Weights of a small transformer language model.
Training: a variant of Adam for these matrices, 215M tokens, 7197 steps.
Each number is 500 + 40 x the weight over its row's rms, rounded and kept within 0 to 999. Layers, rows and columns count from 0. Numbers have three digits each. The size before them is the row's rms in percent of the matrix's.

# down: layer 2 MLP down (transposed), 896x224, rms 0.101, rows 26-78, columns 56-111
# up: layer 2 MLP up, 896x224, rms 0.109, rows 27-78, columns 56-111
down26 102:456481441494460493521510614469495526476527543508514457455465416490510537467573493492512485559488488556494555503531514404549446558517547484491528524480474513504525495494
up27 097:483494517486567533461497486547546443432514533512551648559503481489461540494442446508430602497544571522476490482459468524439513588479476432470440533518546494505506501457
down27 094:497550496445478503540495564526530436520510480549524505501524461504451474561564531591561438460472473735475516508528537464599532550479567512501480417474510477475489467480
up28 088:541486527400526537464528505449544469483538481453543521426512454587503531508439526504468571446517477461528513578519475473494456522492485503503517440591556545518478522478
down28 097:513541509476532545496395503518483501497513495543424484484458552584576473445588497542540545516471467487425510471561554515507496489469562495516587482432477490554503521533
up29 095:510537500488420495459483500507480487481468548512485538485470526520481507546497461470492502527445506485467485639495481460557574508481583471470531493600545566491418497453
down29 096:485523467427527413470521509579513453482489504449496498476464529438518479545427581486459478493566468598490473445495588506507463567469486491442485530493551538527510473463
up30 111:499499542463528486458451471482553478488467539465522456600453514487432477452545486441497528575543452471595548534507529544474519497553551536505451514488538526490548541470
down30 112:566492454526485493519496492453497501467563493469493502490528441441440558497539533506505554570460545433525508452506436508459520454430494481513503496533486483505524478586
up31 106:588561539413531453524437590463461451498423446454513494503478510457470499538539502444565494518516482514443467540434409449524514522461497468548536488554562517509475460493
down31 107:534526510450452548487509466509460467476507477445517514454482508590508535504445499499592502438556535413483453532478463495447477445544486474517466476517497525453549527559
up32 092:478486423513521464572557571526493461498477476540504534508528511545523481480432497507500452533493586404482467526483463481438513547476489500540509466528470483518497533432
down32 093:440519587495525490539516525491527509477457497461487492480534532455586540503471511491457482560521564611455501520499518529435518522448521478440504494525596504501540496489
up33 114:556565549488481495547501501512504490378522500438550474446525477557428518427552501529455484546425545485463503486464491499477455531493522574526473492498491464531465558438
down33 104:439577524505447484514556516524399522501481533548446510490524448504517495499463442552565538509557415659512465506421472556565571437469486480525460548453449538580512504496
up34 105:464518494437519557485522471447498439562445499466516537472494493482465495485569490503530492469575508455423516522463454504523432444527527534471522481541478567530524522508
down34 102:582554484451547511502551531534543567518480496510509490540483520577489469523552421467465554508501489530473589480507511514476488605573496514491502482509521529580479519468
up35 098:474538497469467496496526492503564453463502491477501426500485474477425451490471512515437490508484454400510460536457495473521612513475519547527548486506477488480491516492
down35 103:549505532501480528493524575486495587459538540449533452447541469491504470517490452498486447489542514527522480428447548535503471438492503522451526511404574485449488435498
up36 092:517494536472447513425511516464483480540473482468501481549410519515460457472499518542461596500502448471496538593437431548465450499542558515523539480561518489483525545535
down36 100:519471462599558510509459493457554494461522387477538465575480530515482479490521507486466468510523446420485516421468495453547537520536491498449526587479489426499469553448
up37 097:471530471522517495506560552498469516496488472581511469499474418524453507463521462437496474552452558466497488500444545464433487547513488553552566491498464478566484518452
down37 096:465588541474458487560439474514439495508455488525489498481476482536442569471423547533460534472619529493487502535513486527541524445539536543530531531513498466523474433475
up38 092:500506443483509446526506464582462576495481519523460517438579451524461446537546440540521416427461526500468503525546466555584460474494499498504426535518487540477494491448
down38 097:425454458512489504502508551459494492497598454554521488511498545496414431571503488572451509448504382551482518490461569486511491503526505528508474512506492505548489472468
up39 113:520541422459487514429499514547539421470389547550475519514486485467475457480487437461509536561462485470538533472428476523473470481567499463473513497521485454499507475505
down39 111:478520586512456537508553441522510601472482490536485544473523525497492561542526481521442464527468433557517515562524517473554497493449549471539472477457490530503545584457
up40 105:485490430487537463425533488555462483452480503494487448484519547474516457498553503487481494478456482463498482494411508510495516493512488587500505494495503522505473558511
down40 105:513508508567548493505529451448497461529454471512449548556429449404568449501505520600512456410470509557497490543562470511503544535454433496473463483505522536475519481533
up41 096:538470517491450544587519446464498515465466449491445461555562592426499474536430475486567548410538484487505489577432506522481530531520525506521437534515517548512511475539
down41 092:521510477490532452482542534482467446527525489502537553488504465593573514496522507505521495555532539561527484459483485481574494460538513536518493464522511409474529492479
up42 117:540538459505436488498403540521537532563417440496453537470402538507404472552532505452528533524564492463483510446450532557542532505506455426516426516485434439579518589539
down42 111:518518479540481596541545491528575545474593543448500463607574558472516503534522478481504483492463509459496453482525483459515468484488539486491528552457506478509543491496
up43 105:511500422463446485524531512485531520406445477551532511527469582554428469456554471543486509511477470515536474491470434433505453541532517509490545385494503498591516531550
down43 105:465490543459511507524546485466480538542532445466502460469430529508528501521516552570502504422506457469487431486556464477559474537496513493439541532508499578561545469554
up44 097:543525524482499468495481550462455431485519454482397519470446566485459490576479523476467477536561442499478493471379421515488540454513473536480466514528576517507545513496
down44 095:521526467493525554504469491546479502524440471507458508464418489547592491466501492483492529425539534663478478528472507511472475484483487439509470499552513522462598498487
up45 099:489517405509481507477441571504461469370527444479560457535482524455436493487566466465511521554462555453527539537460451498546535543447495498542360503515465463534489514454
down45 101:494523497449516504532497478573500532516547480477461461497501529508442497532451501505560528477530453422433480463507582525476551492522534571513521478478465566502538519542
up46 107:499549425505446555504491488498459487547495524506502489483504536494493534501457419454574496511546483438444554456488501472499555474558576465479489466509501512529478576540
down46 107:507468569497523436517535513486449506499581588577512500542535490496562491494522475506515495538548512489424475452584490502479577523503540513514431560476464501519507471522
up47 098:486450505480542527537548528515483507515488534505532596576506502485513450503438492506543550557502571494563482467491478522490500482457481507510554469517540569499525431517
down47 097:432465474522464500526536484504496454529479514490495558511481500516552474509491544527534483495472424529505456439489465497499426466559468492498497554449508456562506429478
up48 097:500526461459452523529422503508504516455539532508476509396529551552446508522441476495428460467573496503445551443456465516562428522497496455512522482556512472472456521452
down48 096:559570438477442505471493559471499420472482551362554480515561508441494521485560498521463543465492489568521521495535475507538462467507570408453477502494549518475445484474
up49 102:584513540473519545472454449488517459512521483514498518463445435526450518443482461504474483486499511481483530505512503521517488490552552584523547447502533447544465572486
down49 105:469580529416489517541460521573519493444481543462488516460539506621498515514494532513491476502480480538484501499475517563444549473485527509517497555529460523526510412462
up50 111:460536433486458468528513472573520509551500483467590487521483526497490474498412462489505526470490510437491517422488578576445537485571427420475551492540513507498558507569
down50 108:453479524507445479494436538488549459454527501421528492519489520494551503575488549510559485535517498585526472511414479530533495483535476485492528491482446508571490524539
up51 091:497497459470505448434552433464409445553507489548491505555424479457473484476500450446536531494501518462459440576482518474469512530522509467474553484526508544550544465514
down51 091:506517509485527496556455511491575511432501519502532504437546472493447573530557567536455488498475451569508539481577525485542517531426515505509530577435477482437524568444
up52 110:559534468475500514498505417441505425435478524532526534463471483494511492537432428483509533407549471465516568524465497475505487496584584471510477512430541492528475509470
down52 107:584498508552488476490532524511440467501474482518470520456455443483384512456544557563537533545484461429479479521463510567436444510483479464514446514569563466484482506518
up53 101:559483535418513472498539533529492488512460472488456527487556485568487489551455473517554571458570510518568536465488496520457520518571484460488511492492564439516583483485
down53 101:481519511490497467455481531445555427566513604533469496499516436510540558491590523473501488538492480505456487480524522569506399537492450502456482487452506511453533555519
up54 101:527483567488511442502504526506435600514508485504522492490450538506448486513547483402480553510482471491490494510470522493478545481532532471517530523589534537504438462452
down54 098:540485529501540534519461433520537410509464480488531530510501460460535495513492467475560428460554519546510500382563549525506497532473544516491438483438495466492502492540
up55 098:477515430463525505515544494569480478456455532503526549459453461467461466513514519531528546548529486497488477510528501530439535488488407429492471449549477498581466534502
down55 101:459474580507512558534466585513535527530538513481458481544528560577585486526489510498535484517459525606513460474507515532481487487473505511499518515437560507420536477544
up56 092:513459511518504558517483501509529555510522479503510514494467516456487399540484464463510545467509516493549443544464510477548463407471561493551559472533491506514447442564
down56 094:429555559469516508496452537507530431547457453570480513519487494516519530522476530501455510458514490535486522486543486554475511565505496474397534448514507439552559582506
up57 085:452529541526498509471502488481404469492467484488508528424505463449524405455462499502486540503532518532518511572483528497476415473499573397489512474485464498507452522514
down57 088:543469520538544566483493449492576496557552517454497530543483545476514585508480540509566543494449513516500531499464553552511473437433549525436480514487513514488538550522
up58 100:464481530477458448462515463524489487519430496448512501504451451460453511495429490498517512470513474455511533526443430519441467431595516523467519502555479524482568545495
down58 099:515491555513471488490541530553561509535521469484543545509553491511531503542555510592494461540494471504524570521472507496517521459486472513530530443491432500549498526460
up59 110:476466480415521488488465405491496542513490533550561537531476547510355456485545418501437514508482512457481554546544478457542508536501538520555506434490502491584521545525
down59 102:486538531580553478517511521432489527467542507451493580550594492508421413458489512509544450500460463460553472512550500486519480501493447483516516538504440529499452446488
up60 098:596525487444508519520547549510530465449518520451520420494547495499529468521444435580484479456569498491476500530513523468506569598548541476459429478488532491508508502481
down60 093:482508498547437488466469494490488500502477551521480515565393472451604532463541530444459500578475496453488526474458441462515488483566546488498503531477549554498517563555
up61 096:523575460517460531573462587561534449533542455563472470423513512486503527534501446438514503483469458486490490476495505495564544525549457533545504464582484519493448478557
down61 098:496520471500493524551448480515532542451502430536438481518513531544470567518497507517542473456556510503555414523453514520509487501490464557472544502458493417493549477519
up62 090:483485503467517418503495524520542511516493458535487496536479529481481440432535494509503508587452486482531504564517436473574483524468462512515554471515460545537518492411
down62 095:485486502527495535492508564449503503544518512461548518458472508513642584490570524537486543507518460551451480512460449489536455480472471530481517520505491454456481567497
up63 095:462489520431495440453530493519546504454445517419498562560550469549466479537563528505546609489553481468447522470496418544449503506552569554527528493524532511525494507473
down63 098:538517596531510418486535503483515561560475458523479549430453515535514565452533483462509424434458541436533494522439462554574480558498529503546508526517471564452456510560
up64 094:437522523496468457546451508492470473527481515538478477464466523553506455487535478510532481465450548511474535516486575528513488483453515468477441432541507500475475481511
down64 096:509497505497519513433432514486545524495459481505508528444435504477561487447594510533505474448559495518531540486546451488473557484547478420486527545436507464497563542545
up65 101:440612507425465475463525504507513564541512541494527461496557456523483499496480529560488526479484523458451427494565534503471485466566449472487578534486492540499532463461
down65 103:493534510500492505492511481475497494486510531549477537511574544509517531463498495433416491573510503504525477509493498558541492532432575539491546475549519479479497502526
up66 106:509510482470540480567540507494472419513498509525565578581534510480486515533422491485507496519540542508530552494446500550499491463525495527485525497525469468531502441563
down66 110:510593449440516478497511531507482518468460485497554559468472566507448555492446527523553441504522460407423461498512534524462488565546456528553495539473495474478528508580
up67 101:500485436446471548553512536507566403502455475554487509538488460534508492521525481511531509508465493452553450464500500509466469557544480448544547442453469565506510470567
down67 097:533488606439530524507573563523494519541477481535547487473434517589577493485533519520493463496492473540457477544490443419553533484481484551533459537457471443443481514524
up68 094:474551477511472590498587523445455421496566466470506510535480498465505516483480509535515488428543435448479544507485536504427550535494510530498427531482496454563560441459
down68 095:505533502495514497531492525485570560532512505476489424581481496437438491482541490494492524523491515428561515533507521486562531461518478516496518455534507449489453546459
up69 100:494552477450491574518488459504443526479434499482535480521499444571509495544481494466563477463593489363555489480504532452500508491545489544495425489484511509506492498520
down69 099:548558444439491496463477471498504476446522469547436445500496453391429506447504487560564459503489514609516465558552544562517545469488504493489548516406537505537531514478
up70 111:475475514444524554557500414476515458496501426505485433525530481468495486418479465525569571500538487487509591500458507552418497455572479600447483515488558489547530482484
down70 109:541519401476468460449561550574480492482483537511532523493495536464429455511506501560426523588534514444492498528526484528438541431479547449487507462516558518485512507482
up71 101:516491462484462492477495447495488446518457426483482461568487539448471480528491474507483456520522489469519470510474491468474493440501499445498566511492517454558539537515
down71 101:606513587467538511427434488469537524554439497493489460461547479562474533509504550464470540525479595469519557482500555517472500445483453449556510570455554491489527509540
up72 090:494502507488495470522525531527515519497555547489440450394513462478468436499534494488509471500493482447524497512496539461531492507482518490458522501483443396498427424514
down72 094:531585425550447500533502514487494436464463530474489567432519496468568520545512570509466435500546500551624463495550478491465537551477520490532475437447572485517476514449
up73 097:486448431485487491500508517505441480482483599538477510430529509524522516513434449492448513487491526478462515457497458452561481494489530447624509488539496517527515456489
down73 099:453586465484613463503474516533536566520492495529512545515504546504483422483513510589500551520488451583496487517483575526568446473436468543516473502456533514488481485456
up74 108:533490512429563479473467492486492517485487562516441509536487439529406432477576522473503532572526511545458501527576417457560510447545533484553465508474578488545472461436
down74 113:530503543565581430390532546464486436506460509536512473495446479548478514467503514397454521555470508455518514493538490483512557464458528459489513508540535507558519493418
up75 103:511508497478439523473528564538517533448440548487546542431477430588481467496458537506481515500503486462452482515457470457510510564500466400487456468561447554516468470500
down75 104:489534600489406542444433450509485514536570462459509498534564527538528514478486466465523519453542579578537478557497482476544492494477495437543491491502511453547476495481
up76 109:531475543460483494420453545578444541516475505516495496513525510513475442544469496464530515530487442499466420516458497421500557545484584507493612519627523551506447487530
down76 109:524516510438465533488463513510523505486499484520518537546526450510555504492461482564431451485462489580475474515540462468562542499456590461443503532475498481522484483523
up77 103:455556536483468521428478459439449499466500454475511493455476505420470476451496494435475472529511518503563545541476442488530516467460546518466470453473460451505458530482
down77 099:495426541483541480484457481481576577417530511441533453553424407470514541460537498472478597495549549520441497480510588535556528478549443470528528476455547538535508563472
up78 103:471500465527524452526444567586483600576516505544534514488540485491502478406525492466523456488519582506464486495602558521559482467486568480588551428509466553592473529522
down78 102:414512505536484504522518494504531472518490544393429494475501604507431540536479478483443518534517408467500471439454474441520478468529471529531469487541509561494438483481